Part of a small language model's weights: 4 heads of 32, 1.63M parameters.
Each number is 500 + 40 x the weight over its row's rms, rounded and kept within 0 to 999. Layers, rows and columns count from 0. Numbers have three digits each. The size before them is the row's rms in percent of the matrix's.

# down: layer 3 MLP down (transposed), 384x128, rms 0.0889, rows 124-176, columns 0-127
# up: layer 3 MLP up, 384x128, rms 0.136, rows 125-176, columns 0-127
down124 114:479515511465460483515452493526442501521392503529535514457511417622385487532498484505581521465490514566524517467578518516521491561474502461501524476548515503522475557541495375497450517489553538477485473468511411495516486480445468579509557589491473435462501489511488496494555564489515517427487465485466431529527507485516527543467480572483552499506483487508527503445501501500520477469500
up125 092:490541479506532516501471537491568477563519524565485494435459446537468538484520493508515458545506516495538449535388566549465545485439537503545443437516498473402495456536520496476465583456479477506488501487575500475545526465469522497473504444492444497547495428461391514465470516495518468493520550536406518480404536559543505498554489546553502481551496486419481499514464540512543489521471
down125 099:528486448470466571486479512419522552538442494512486467483536490533417496514538491502504442493462394502508545522500488466536476580509501484450525511459540471511381471474448502514463487479485538522450491564532503529519551555501460483461434422449501499480471503468520548494491461491496579468472555553564490479545380481555497519568501506567510526491530485550565509599483475523524519516507
up126 085:556482435402519546525509406494463526496503520513517504434474470490492536509381491529448481570499474540532426562458571498499447471498519511407521451473524468488502515492500461421483511563480515515499498519514460599476570482515557440526516516550492505489511535411526513541499533529507477541492491525493435435530545492485473501471478438510534463504491531449526524434473469504495501599569
down126 066:499541534486503463427477475488551513503545493592585596497507410556522483492493473455522486541494435496452523477512530557476498504464512543501544475511552534406526517491452506563524554499507498477489565524525484541483517476450478450533431491487548482453515477512491563491527495594442479446474513519470557524496454543469447506574521476499503513500497481527498407449473559417446552455423
up127 113:459475471496545466514505474559535525510541528518474538496520482488458423559421472500519501566520600513520474493482528493423470501473548510492472474463415561468491483551540438536529530509439507453421445473552470458601487464448542569557571514521502494578519502493485490587514470519492484500419422452520502442472477552456459511513511484552489549495523519493487518464464539557518481570510
down127 106:498533505487509405459444481561478524510505439514469499537489491518498475497413428528402477499534478415530501472411524589508452516589520496545393564488572492496537532518517519505524572495502483518548464478498530483498497494580459445443532493522548490513482502548513571453521478502554482512526504461477455483519487446549530494477486466551458526519521474495493436535504447547509615524492
up128 104:461510454445537538483463523482500497487476449501583526556487485488509559502443499517553525582433584450491514440424549463519548537483451399510477513518499490576511463514422505491489480526494577428491515491539496502543562504525529503505544518529533576432450490485489564412534461536498501545477539499455481541477558506415507531510543436462459523478468520422484484505478506533426515526517
down128 101:462521463515438535418402499515521576483493431488545454499472477481529480510558567436534495539520507499472514516517580485475537449452463504510552538460511527402490564498477468508529505514576461449474535537479559470492493538456470527439560481469450569502509544491506578429553526479516482471563479483550559507447574513518496538466525501490519482459482422516522474425548479476517562468462
up129 098:384510497486560510490477452564435473488490491536469508528519516528554512530501518510504479543487506475500431409517526499476532480513492507633436389480516569505540569531583498469478500512501490417482491489569556461514456508466467514500480470494566469526508550503441473497519516448492485412547511524497565463431516566428467472504576485509530568537511550504454509484519523491484500522513
down129 094:458533524505541506498505490462540473516440531516513541508485487478431568497505486523528489506546498477462515454442490532537498466524496427572582533483564487536544485423407500449509581539461511544467455529493541488457539541503550493520459491461482475479481536404550564502554465432501467584480524513485400459516528426506568486545518507461469567462538538534577452459445503500523491458489
up130 089:504530483566465519473549534525554480468567432470525479513487495534557482539532486501439498547465539433469556480526511432544481529453504495510477469514457527438518447556414481534474464489409449523532485497479575481531541595504572571505476517527484520510520483565493420477535518528433476555514569491505450474468563536462485508540437484494414479488520587412488512463483505506492494454510
down130 081:444548491483467465526499446475469505489436466503511454500530456454457527551483498505524342460485486486424539547531518523454510458539539472498508542553493430458467572514486486531482478588416505499444480487492474535489499447496551520525566446451564498509499448455578575505548510495495509511492520471531505552530520484478508524435550501565480521474535521511502530587582460539508521440542
up131 093:485496482520503418465521535503467509517440473577484465505460471516501466503424440560550508476550476428546444519516544526543512602505494518465549493477474487525559554483508431511523473500430499495469464499590440494502559517569493525536455543510535484570468425520542513453460477533538578492480557503469504515441539495456417510509560544488468603534480475512485446505504492544512437499557
down131 092:489507456486476485467470525503451533454397515477547471510533416547528580556497508476593430482463483512540551491511408535457503458523539567486462501507453494507499454534578513474565488491496554512453506503493473525467450451478493518469508457444500596423529523433504509475527505497558458483521477551538528455542564549537494511535515435536475451561546450436566446550472517496529506504499
up132 093:517520471548519444507499555444423504549488434570492486459486502471529508549538546488554559509518479512557412449445544499518501470504544500579390511481436433472535551523495493508502517427433463522525478437517434518562551524581474548484440431510504571471493502545511500510490566453467526511560545479468481475459527531536467471488486507455463481511460555515484484517489560495491409479530
down132 094:439481427527439511523573527538526554458533474423549453518480536475540532528491491466529538497476483464445560524526468466488426566545480432477458473450500468507551454498476502518492502573554571562480521526473552516424547488548518448484548505564543604574488472460499462490527526497487441443498441438542488500466561448475503515460525558501553498470475550458498460443485460512533528516502
up133 066:481476531461469571497501512469460504482569474552420546484482534479497530475518510529476506510381542394526501475476610478504459558511534467558480477504495498509491528457505482510499460460479530481467452489546567590528446498476448467467431513527487537550493520499584493525452459497502523581476483488479564518492522485566444574524505505474514452533451589457488595467489502539471519498450
down133 052:526485510464461531500583506497530521576433539520469441491515596436546524508526407465473499450554433463503515479513413555534529483506450520547507471542504520548438481623513493436502521451518516484513579458432501482534480526518519481498490491469514500510502449504443506467509522508548485423475559434486463482491527555566567457549492496515503486443501487515470514563553498481403516479530
up134 101:489504428446558479539523504629511506470521448490495469537484460505482545418471567536523519479470494516579522449438522492490578477527463535519533560526494532484540578469472424464480505492454526533466472544526567479537483395452553481532559490531484479515545517541504457435516454442490466510499503537490523523523525572453444490473517398495484469491487450464521503527436563520517496454461
down134 101:542434569516431555489448554507493475499465510544546454485562472470569521526565478535522494514522519478440513525478469483514504532481509499513488467563417557540501456509533525478433458451478529501601402436480575483478553531489492570497464506528484550508510537517522601467403487543484502544444522509525482503486513520473555516445468505442531442456512479471531493485516477423541449433493
up135 096:450571453489522498564474442566515469485540514538485529552508476548501527463520502529538491501470563522528419526505492532512437464556519514480505567571489551454535488488462534453481530464465535484473501515535538560505493481479522555549484457530499472464553514511519486406440507455597529480532422474448523497558398559512445468474478538475468501445552555420526468495540475528508417482561
down135 102:565500487488440516527509496547467478489483477563470490449527474453530507532517480541541489463551490507515492497488432455481541510536477531517437432505513438563538472508519429530490533458514542472489497427481423523455611496514502524450499495536496543543475423487444572476508395474525493540492577528461475486497504450517497577529563437522503522422452562546446491561498565476548565495457
up136 107:474545480475488501517463499449482491616487482507554562441517477516519491477517496507563571529539512445506458387523510505478514584510562482559477463527451536517518445541492506436545480470436434470519514401554560506555508510447408481526517427484545510491430458508512541494527510444420510538438462476486507481514548505490504492532493476474503477491487503520544501518441559600512470538476
down136 100:549481558496488499490560548435447455512530512455491488446546470541511509474506443526412547512511513518484612519471550548483578487479516491452500451493509493499383531485556472442523465431521484511495508448503535512470527533479504560511524457491594443491534459581475507469433530497482525499503453533506540477453479467446507538490422459506529517481499575549413533445527515488593521483489
up137 098:488459470527455579512506434527465424486464450490514510535553519518495599530498534518490504563486460503536407441485491465490511447494526499520499477503552565537462476480394432476503493590508484480499490532482507514481525560484492471493431494574463501485546464500451463454528508498539477511444482553530474595549561463438489487442441488460430468531534579478497477497583472512445525519548
down137 095:506553485502516525499524529418498528482479541460456499522523550485516525476549421484479437464494507541550462498511389533535492554553470445490443506527446565497461502459557610537533424445455524547505525514553562510494443498496517507462583410541552489550472532558462537505440457495546488547491470545509479504467487435535422535497469529454495510488473476516403506528505478503450500484528
up138 112:398506492420500524523433487538465441539497441524475502508465474524514513505542583603454493510509516500524469456549527484481587508522493544523468515490573538494491534464520506531499536440459466497463523461565507534493476539458508480538561491508576576471481595416503411546459499488514490498443504414489529579474506541513458483478470500541489469582536536451486520479479531499518440484555
down138 110:462494535494450500501492465550519422605472505484468522522452530490483520561502419534472480470540463576527453507483450510509510540465579505539556557450549451483435541504476515523590449478482469548521514509573491531395479516429503489580473518491476448491540462488464513474489486525541507471489486496570450480499455522567532495504567546467498473441526488486516480534556385527531518452519
up139 099:518530455504491472531565513544548471514491508486520521515465459514478463457526520496461504523548553522507554517498535429505540488465500458453511428468574460499455554487507466473574411492386535540479502493535489556554520550490444551530461420502563582568536535424508538482437464507482442589511527520521468501489480502505445528473490437484477525414572517458502502432556540490489468515513
down139 091:507493447499505506556501496436464418497502492483554522464523517432445537520512509464458434366486530520528541458530494496500463519629487487470489513566499462449496465541506557510481493580466530448498500507499487526492519492484455448515455498506486610509430524517482519505551523503509467579543570493499502483492526524512415483441552475475458434544537561549464471556526455475506581503513
up140 103:511471490499505453535511529497528568513529480515508543536500486519524543563516517492506466509491536464505487554554539513414490431493550459577491457464454501453499467512495481503475467507530506492505425523488513492482532511457578553532500575511527529441509515492492451564521488473546498475454404460507436510457455522422488406464510526501447465483511443499460539459361508489467416620517
down140 101:533456481514506523509563454504547511508490553454585532476506512498458465486528475496550502541460532496478514449538469580559516512582482490543509479504374462459541556481543529457636474505536506485480550502464458546365542462492459517544501546468525455432487512514488443530500485456502544517520475439510478467495512517507487518512523519444490472475521516455422496481540512542460441574449
up141 109:409603466498516556511522437476500469506498538584568512523466491541537560444550502522560448502473505474497505394499567429473545503508494475529414428510483502544480489525520475510539486479484476559506496451528474473482442456547468538539504416480530477450499499452546489447543544534567491491508445485468533473488462477526475490554444527542514512565497532542414455524466565460454521517474
down141 110:518486426473432474484549521492584497458544505466483508542538441455477556533490455541539483423485514482524546461582485480508448495490539520521479468494559450485510477496464471565522469547508503503491432469434548461633476498535487514475443465612540486535490559453453468501458533528536542469554492521491490500486553411451479474558463498602553490530484539522490481501474490444485537499492
up142 080:480499503524513570459504528530497505587520538492486524501515502502575493551446543503513488518537531524493526476531524546547458484498471516522483486601479540462480492580487445425490500523382454459556490487573527527551487488510553478517428483527443547503522504493450474474450569521509499503467456484526488452520451512543474428509438445493432478515581510577463443559481514541487420595526
down142 065:502545418509442455535478499443425520511466500492413425500465407524528471458494454480489436455455428458489540444543474453499445547499471491503476484552510566508525472514544504459479504539523536537531503521524497533538487545542508499480445474552440541528517526525516465549479535530496587505497531604521408436506536495525535532471495495502496493487541479581526587482486592493457450458515
up143 097:479458525560495458504519522497480518474479385540487513535470491625540481489464524534488447560437502471578492516485515433474586511541492535485485516486494488480500488514466515561524548431432594487552455510521478496536545581539526504565486472546458513505495490550496564412412510500550474555478490462488494479542462468528493491561508531467497526488497492431476472484504466540507396476556
down143 105:521492488458513510538467546491441445492541492462529503542485381490496481501446467559533563467487536449503487579457500455536514497464543491484482496464550498484465527525501538434431535468467573579455495546525496418537557503572443554520481528418460455490505521513510530472478533485478456463482505546468433478471559576519607514572480457546492493467486474493442529526442453476556487490529
up144 091:424461497547476558529482520490526467545563497476487530496465498565518521482483457549593528545461529528498401478535531518552506519511511454554519551519571515482545477497433424426532459506465455487389494492536518487524545520454497498519414552502453544511579501458515483486529489472484537515490477470527441608426502412504503500461503501433510453508487485501510505475541453553502435484548
down144 082:522468496527497455467419473511533461446508450518499493394517464505462480515454521488520432437512485460550521509513434467487534559519505449501531513452580481548548586433497498470466485446491532511502408535513532530525551523511514505481522499555527489489503453447491574542560491520515519475472443517505461439596466492561588511568495540507438535508416512476498486508499534528467606538512
up145 100:444483549393504500549435484516590466489551449488539578473482507556499494554432485485508537569430602500433476487521490495506511484459545412576455534464481525451505499582495495493544441444472541495504478440565545484537512527477530508524505461474495505549603477437517484507485523476466505504548508477524522516530498515502493485493470512473492587497526589412517480453514480498481461515517
down145 097:495559452479518484522530565510488520471517503440525504542510565421504491494524528530427476438560451487474554557499401477468451549483509512430469446485525481456537516501533527591481436515532510541499530491472540480584530505530463544541410462532512469551458578527533516557493452487478528497422578546504437496500451506549409519505522486464450433469504430466493499500489509530531519464520
up146 098:561457479472508487482437507513477440468441440527484490491466473557552510480438506546453555551471505478502497513456486372544562448428526535572425483478399550469495454450547475476540471545496482497547561459504487484520584542524541503500472526482461473543534484529489489486446574566460586524434455524464515534546571544541521526503496508538503497498532521494547500494475543508531470541473
down146 091:521446503520483466495533506543523555458413527497526543479538501503504435552549552498515459501493537530549584448513508512479423504496544456454540535510461481476511513478424498552467600502556467547498483564482563402457473494562511483589563502380519478442518529570464501605519458487486476438461490508486506511461495474453497520489513517495442483495516470511512485557494487544453510441507
up147 112:512507408547493490505503528574407469458542512480536547527528459552526552512503509492559512504442502518549448488537541470481474457541536470530492530583469500507477501519532372434488500466506470449516516536521443449479541500471548549597459535515534505412519459440514495457410583523503452550489453491526493513457440515535495446527534488480512551480532505437507520450471533576520507506498
down147 117:518527431543464431466528434484473525490533505570493559453513494539538484517480427490541609470508479469476516586473474546517506549520520534495481504625464542536484394467442478493481455405556556479449476522466492538510474497558457561477541542513477546504510461463395494443556504514499518503453522508516438501572549479508510490554497542502490504537483462534460483463477467518473483494480
up148 099:490415564555542483521499468545493459459464491480487502538513478461500453532588576473476483494466483466583463422462554521495437493480476526512427438559500447520514502481506536547503515541553531484526512457590516516469517634523413505498459459543452498558525555475461508476485475493539474471505473512466521451481526522561462471494478556489493561535518476431445502423510537484442495550518
down148 101:517459591516461528522502479460497622506476551460481530483475448509540530498563513546487533518498444497500532514523428520537499509543516561508470549507396461495487537458513489439519484427578568463495483434473492410465473499536510559543567555484528499461518459469456455494516549473442519512490483430523567583497493486458524504429553496477511490495460525497530480504515580466438486500428
up149 099:485492497478534498470486478507488563490474519500537547566561466570504533515457548521572535545446593427484480461453536441512520499493542529503481517488528526457512518574495443480486511480461474459454492525525462557504509553571554548506491532449433491412487483485416465438524515492439458461577518471448487492445473523469522492524546539440511587546486554449472517386535543525490474494479
down149 100:505537598532505506453455491455470452504549470534510561480537503481489533564585524485475520477524451490540507509564575516453487431567491412538580447438523513492451579465477511490469489464454538482517449501555543537447440508469494428531452529522465504540464522551544472552435513463540477488496519401483498479533521524517495473445492472575518438503556517568522472505509432505492500549515
up150 107:424480464443559503576472492528486539514519425475441537525518509515540559506494520487472504481509522436492502479503505542471484515537552499523395495479523513524632510494468464461478544509448445446500516500540578503501551545537475489509525425451527483571510547472573476481429490497496509520477503528503490518518534533411457458529489457540525450514476550562467413561552564518424495553495
down150 097:479450455564493514480511441549522511502515507498516506509503483494421470498478533423530577490540479464523449557485548566422517514484596535530531475481492531516530541437484554444465502568455501497493488491486463488565486543487481513495549472510549541579456535493466538445570384537469502497458528468529505518534480498532518476460532559542408547511465453490527444513444540484456476406435
up151 101:485483515441499510521520494559528467539530523514545533429565505462534418471606492526523568539554499466526494498474525436478504571460540499450422523590497491455497487478445455491517448529488531521489506468512436539561530531466456570490479506519520552578446508525529496567448504462516557593466487440464469492450545481484447535473469483460492423491582479533517456566504503537474461483502
down151 094:518543442503499481562542524396494425512443419525518443518562493486537580552537522554403484420526482554422478477508489480556494546487502531475479497508551447524468505497492481525489499527513499561475528597535487532513518536478543533515559447480465524486487518455503482489462530510512475457463478539546473566459436523463493525460503457528404528563495547526444474457499480444482548577464
up152 091:543513547460546475465500490471462515545504489498545499477462500538617433484549465457514503508477572502551463509450505498493539531493495478476505446551455511449461531557524483491489388576485513535554455503587476513512536465521436576502509468526482519444510541442449500533485542495542509454594461547436578493497515474499459473542545453539448523465520515467472500443520564554444471572480
down152 088:527521486533489430477482462576500566472476502554429537501492497503484535509486550528473440503399465548521551476570462478441452518521481597495461405518477463469482451523540533489535561484522447524577502416504499495440518479459576460550487498436521464498493537540544477463463532496536458484510524465523490523471458485533468513495494474555522527536457595540477528548500596493487443539550
up153 098:431500401494521526611467488495556523458488473539483459546461471556514503422483538566463507534494469479535463436467490443504491504425495477552465534499447560411527491564475510504473480545517572521422417495507579488575508502495521529491540568516491497495487529511523461500528570482538474503477492463505524536555549555443501488554451522481501452492451500502432506504502486592498536548451
down153 093:416570504582512462516505539489497526463490510504529579549518473466554519543540475493489556482525498485477522465528519539546502576571499466561424484466517447535515476512491501473493480508409508526546517559529491502497434473529428470549486528454524482380493504438503568450502475485429489505499482454484491579520505426577486453503463439462521472477568518489511480529407536555517489448515
up154 096:475472500517469503560450480598530584490542522565509503518408452589579565539509494488462484484504462522518463517527516444505530453525547507486445486476520533476542551520462505479513542560529440492462421491528487457502514564445512587509492505530509503489509506456454472554468462526470475520410528499524514556464520489507500446462496439599474457471497577477484507494432590491506510566460
down154 095:551534554511477502526494462559557435491509516408533477477538457479458500528477527522611441496498526482486473481470454457530458509539533464373513547507531435531554491520432488571528523434458525537451515493465502525559495554508477457475473530435514483504550451455524456556520476438511518489560489559500591535476540518503483477509433522477515511540480531542507487516499522539432486516393
up155 099:476447528497486496487504464470472547501509510503492506534490484495545444535469499578459438507453528491495529549509515478505506534531557472552533516520523532514508528484449484443489480511543541435491497497502517507486565485438567474543517501464494509476505530534558538403462516521544616481508463492505503533479478540345411469498590518495536457507441524383458517447502508462466449525590
down155 101:640537544550473503522519555400442490457518536489406484493503503446496555493445480513553573508510487488533495504533526524470505429524526511481513544565592557408555434502555505483435506547529565465497487524493439500515499553521462518423450492467446528452495545498436507447509450460501475485570477531574518518498502506501534492476510474542448510492463504475493509470539531479483512476441
up156 101:461480407472563528493540431634510554483479513508450496494451459465531450478469528575495490536490495502462547498557536505530457489503536499505497486503472493450483457511560485510578505582527546517524396480562515569511525506450512487532483542542511488544503464493481479503478432485540482497415477494559464557453527445423492501462497487514474508591484497466453472482466497549545474523604
down156 100:515496496437478455462529479479513472478520534476552529519525430493546505419486485471464457518534560516504550482438491536494473491440563531470522549447521523541377513499562473437506564500525514558424463435497547511518531464435492447520476519503500484520448494500462451470410511561511554522468505494543528496513557477485453483530453467421539569572508481485588551562568539553494506485483
up157 105:440457518480476549509506489549459443509514472543553556463514461467531488528490499465469471508480499470555562537516600541467566491581498450522528496501539521433471502505480488502500544451519520574572467478558556475537454452458517520545478481478512473483466479476418504552405455441511402466443538456435511522418531554521469506558571494535507535531513519447495512552485541548513441505522
down157 111:502522481530504476513486443468466567498508501473496500501466594469472541524615480556426561507470576549506530440435488451541550529443504507494492520490490493560440418479553468510528429520462552535502457499507507483545530481478485505492461524589520519527514556455489508466493532520469562467500552447551503514495470506492514528449433540390465551452540459444471433518524535451424496527519
up158 129:500534512494539502531494488510498478529545468534523536544550464572547493440488465512556582525458578487551489457499603496559498490507480523463442508578532502511518513530501438437454545505473490470467506509535509438481555454487378497561450555552423521514554521485416510473513502437534528483587447541440506507489468502546491482477465399508451505539477546471494483492514491549490515472560
down158 127:542519504537468452524547463493567487515493411472498477538485492527492527475409526486462511474512522539486543447493420487506455502530501547507509453570541472414532487438533470580544554516519563494457418496526503500410550514537475528435612486541518505511445541551489510424517508495576523500519434569451554504439509473536453522471492440450491555473536517489548529496499478472534477470471
up159 093:451512440474454467527517497529506523482537506567528539502517491523494515552501483567506461496422484463533584534483546432409492480424569459548576515488512549470533480560509508536438527553512493478457447449484526514559524493544593621500452458466461540493559461476475508498493482459464506504472506456525481554484466495483501477538396501522412475501486483441433524503435502510491490490554
down159 090:522475493494461497503467516510568543592535492454467447565474538529553523435494453514512417439487474528530483437498569513465470537544455529515475548544484534462491532531539557540504498459459506611437471520576445494439492503511509489552477544556600419436492513521454443451471531498532465483498492461541480464523494436514565480501569507523531455481473480539525526487442538522476549523452
up160 100:568487407534541481495532403552479500500494511525550515481472465534509534481443559459503492609468496448515543460478515478531453496513486545496444533525479546533529437518543425439472587461428516494489542559531462460489541501471511525552557475487501468498544456500484455414519498421489535509561487490511533527476465556415496481491522503521486568509515622433527527513511477514535472521494
down160 092:554502583514543506474452505521503517488456481538479569502458555502544552538465566523480497450485459500501515551486471461411536463436455471512523493581484444474494503532413509474491458507510579477539503493441527445534417447448535470489478491428380493501545562498484494503533564544534525534531505556464478450544466472509454460474501539516544524546471519559545440507451563519502533524550
up161 109:467481508520486493538444519568500466521524507499481524556471482524495450570607483572487494462538511517569419459524518418490537491426554540517495428547475500491481556493442447495498464517472475430511421470586509496438521477482530478505547485529555521519481543464510468561545508487550500456479463454523441482505508565425498487465530524485512488546546489493447498469475492542477450635544
down161 113:416493460520509450490479537526513483415467463491577499490533398476425494540533493570476440522502514480477504489541506513557529515471523565503541549456456495467548523518409479427485558416458493465533472508557522521450532436497476447544511569495477531499461527489492539556514597471491529420540446523507538472429519564463494529483578543501534462529501451471536510532517469485488484542516
up162 100:544525409471567503456529476527594482444575409517471490526473483508467511491475567474474565592431519534487532530465528492498461451492490511512482487524532456502491526535488526456548496502537498468459484547504598471492518529478546492534560461532494494615489536516472431506524548468491541572469483528511528495438515501495475468456429566550487524499521437469502510393490447460545451511506
down162 100:451433465486448465478624518588482520476518433567471496437501454547543559510459516478497513465540442524511523515541506473505458460506458525540470491528455516536587442466495568486488516562493419462469481483457432506524459466511499572510536545521470488445470508503516521513466484546525457440566564513506462494585561532463533470494516528443466503484501548509478574524519574539484450506452
up163 100:547472535439492490508540502489502519469527460540456490536419475494557435499475548527419486486417458477505496518534523475523464462428479519472485456505555473504512505475515506504468531537473545468449436524497495495508517498434506499537531499585479550524568527494528493497462557507622619528538496532509475488516560442448458449503410489548502484493565461522533485509548520481501447491630
down163 097:497520504494494490517499600500515480501636545538465467461492452518459493505518461494499471520537454446480498443524476482475448467512484487540477455470526485477491532524504488466503553504493429532392546550522421568514538506484505469485486496466488514463569441459593511520485599509424452421550519551566496495498517461454484540540502550490549511502519532491523418578511487497580496479440
up164 098:420422543454483493537440452493508490442557510468582525538470511556483501477511484483516503491444520453557558517524493428469506502480444462476486439518525488508453591498577513399545526492504528378475475427505522596505459475525543491539487488549495495508467559536422489538550498450537494511580474470532460493469524514473522529552505471510489540570534461476488547457488490481439480511507
down164 098:479534432565440541542437542495506501417471514541517477439513463526471464611507461553572490475504496440500503519529458498493564519496496530509506519462519528549492493490525434563438458459540456565543584460458503492538516506528569499432517556474544464535525434523469505447444472493505505508514435509495530431442472546552433503441516574539467514498411489517510446501475514540499544524518
up165 102:467472515446450539506483412500474515518485465568492627463507486507505486460489516477536526562438502440485521431516534451508554477573511450514504499525495469488491456554493522461588536473492458459578501414557541499525488482425513525537474459473569528513503476476536523421482546388487470539431457459502480526529519484438501466534481528493592485521553497518565475483527548524518489490469
down165 111:489472548489482593560463466498443519533497517463528555523531453537504461455491492510455481423560541509452530532493467538530563486472510552533495481490470585486403470499451425516466479447468525502509521457509436588508541474475469546455529455517584510449507521530470437443454488550536554512514460490466438561550540444460574483506537558470506491431478578499446506512465515515531468502527
up166 098:531399451444475444526508536491426431503464483499454484449535436506478505530473552528481590513468509400511530550484535508537493484546543509473469464465488520484505511496466413509524536413517550484523542441484505495502536482552588486564414523499501514544584488499553534521525551543512489535433486501487498485498506529520483492566526567497522560496532505477581561407514449477499459508469
down166 093:492541461438495482474560424481516453493497511531518555479503452518487524527562514480439534492556570495473504545497538502526486545491475495502542500530558516486486486465505528490556511568497485413446479484505522524569545478445478537540547480510517541511410567466532488492507444423519568555535519487470430404497499503556452526405471486486506573473489504506447442483443569442498574422535
up167 105:498476536552469443485489538510461436475487527510490512485529491633535481494487538505560575509486593468568472460508530486497524501408575489521493438486455540543533451561550454487483459560545486562504488440514510485494530546518573491497426491481533526501449475427549492441475614458491505536535470510514484468466430469508470432449515541499485546485534478535511521435471495500518462504550
down167 105:500595401515465591518503528548428482507453536497494487490578520496529541448504462573560508451542447502512472502533583538490490502452500535483499536461520464490554524571485501439546475440488509491518408573531453617516473483508479434478579459500455468464479483513489475518434475476491416514497506499515512454518448461493517508529518522519516464560523531525573492475502482527424465478504
up168 102:503477490536489598506522471505460603505502456609521517443533493526464452498533617597516488511464449522550419497547530453550478519423519532468479464531443566490468483486518424503467508562453511532503519523520498526497525508423471552479445523501450596545481510545494497461540489529512468513521506510502492487492515495456465472468589442443475498491467516468442524493515529508424475521534
down168 103:551583475481505463487457556485502505558435638520470500416519449483445544511485478463430525506480540457509506499535468570551504533478525446563496519482498529429502503477510521518430510466474562468511528482464558488476492471516548591447448533560461509483500556497503541563509452447473538498407472495511456456497428456597527501562528515479500537517491490473538525457474504517456520509462
up169 106:475469523499472449485428493476506514604448479543551530506470447530602503496448486508518533513478498531510562456446546500492546557549589483527467434458442563437513531527522423450458484554510447472473510505537436469464533484529500567509548457502477491499500501499485536483571430507501619477439451527507502536507542498466506511585483452508508515519482488474518475536475600529493498544458
down169 099:491563511487539560499457429485463523481489626509449606492475495546486526537501558571516460548533475456565514461432535493488549522455484481554496457495474475459557508446450532542600528544502490518498547536470457483484413521520448446524489434439488555474498524552515538551548503459440552438452514472563484540478501470532474489447485491465472487512477501527525511551490451485446546489499
up170 108:496467491505527487534515480523483425529515458447461492533514488526550496487505512488455587547450582480577489428530501477496502479479525515573501477528436524489505549478516454451455497610482504499485541455541505541495525481556529492490495470568463573511554623497606451487501525471538432554428520468512452488557489493466488483532474483471507459503527553438463434533552565449516506511551
down170 124:421487459552485513565413529522557435530490516520459521460500424501499516497540484474453515462548568467529532473545557533466505500498488492520508463544499556454478515546517530484486559582394429497501452498518528485459467464556495532539500568502462465478417459541435504472577483486437550490449514502542462552549487557544537489507582483504400506478558518490534480539487525455510497495454
up171 099:544508490510502525504513530566536468513539435498495533509452435505524510485432563493417518509513577481505519484491492459493455489434484449500454464481443500485561505474566482578493493491461517511436488508588436424519513515574447554582532572471427497513516538500491451552494467536546448523419474445517474506520552499498508496581490404551517473445535513486485508508475482507544508607513
down171 105:554538474525470545481438526487493457495552529537524494495516538612504460492415453419563447498470580493461495460447453486503463481523520547448502458508516482507477522516557445481489467493444553456542497553404376487462497459463495464576469548479513474541453515474527540456458531513462573530456519539540544528475543474534465522535504499547522527556530472520542495518521491501554462430536
up172 103:495539468467537465461540491493516434529478491539540500494558462559450510465457509490480571619461565490536472503543561434567604449469513524471557493499532529558502497522463432502527503484465540566489494493522515494510531522443497556515451483458490510461504514486507450417522437502517617467552536512445524524527405504434451475477555512534472510483443537445485532486512491455493457465477
down172 120:494489536471483456481448446512502511456461503426489562537554433482459494426491450459488543534466501442544476478498538491569565497502524555451557494545541496581491567474429522499487449539434489529514482540492401518515508566509500586524496542479456518462503481480519444509504502524438532454587497500467536548526521514529526492553577524527526432490483429503536475491419530465416548521508
up173 105:423470530499508496566470466547498463518543486552479500502445503508557546450527562499492470460503494489513505510539511490455508410549471509516457476544402547459516571446570508550563454513448614505471538459524482556515481504409531554489493484544530578484536531529507516544484491464534523511451447481557459558553494499484433511523445475510496550511542467488436446547441485455434460519506
down173 098:512502529464446521476494517535486474514497566507481548526545501389461490502557515521546474532557375527484498436515566480505537486430520497546489522547507433540524499540486564539449500475484497546475493462504448627452546563559559439483467509473517481508491511478449487438449470485466496491521547425496540515467562513549490485557511559489493548435489462488495543497570480511448525429489
up174 089:492503540453540484540549512522494579505463487495481475505529451531535462500527583430442522516468524513532504529541517414460501488501500475548529420492525518464464521525486494595542570537441566466518455463490542478516522453487474544583498452528466485457511533545452506552454561498544527503548462473455500419529458496482470469565435520579482508556523443468495498430432528515526395516525
down174 080:506530488522504467467529422536527483518436443482541463478470571500514511481443413501400512510431480390545556503470496546537486487478533503434509492448507528501454510520502497536572512500552462394518580474567458496452532593506520510512505540446550495511508532540589444521520485519540428510485520497503467543447519497529537535482469523532425557487482467535488501464463501528537537563486
up175 093:535459484533433495549539488519525480506499512513563520450556483505494437453532568481558570558533565513486510463488565509482441494409574468419508476485516517493582459501408439509639481443420494499492550451584537524547510546473482518489414471449509517551533490459507480504516496453475514515482488451502480452538484480481495496549428501467522507463514517523543495539470528515480491541490
down175 090:473501476511569497537490431518437511508458540456421465502499544546445476546428502590461465431571486535430546543529446519505552457444464490566505487528521488509475526561500564477439535533538524550491454464516506493483554439500519503522514422474523501499503496561503527507455517461503542523501471586534482514486496443548510440451467449461516579526481551517465495530437533451404537504455
up176 101:467413506446481534493484464498548515528486460500550482448449438504516564476425509504454474473459523472464454441503505435527562467531444460482532491518540539469570576520411527510584519521504535441482475495512512448548543476407436483607508545496513494507489485535524494537516520444476478543479474460492471457494539503526534495516532443574502536541543495510564545497435520581529413497501
down176 099:503504440502528477496434504479466544515490557462476493461552425512509475479543524528513587485510508564486468527459484504527488417530476536403447562506511522530539460516528466495499473433499531527415437499431531572516496531577502513537564521468463486559503482546468436506559471500552491508474465492547469552490513436496573523532609534533449510470448522498537508484507518525490480382449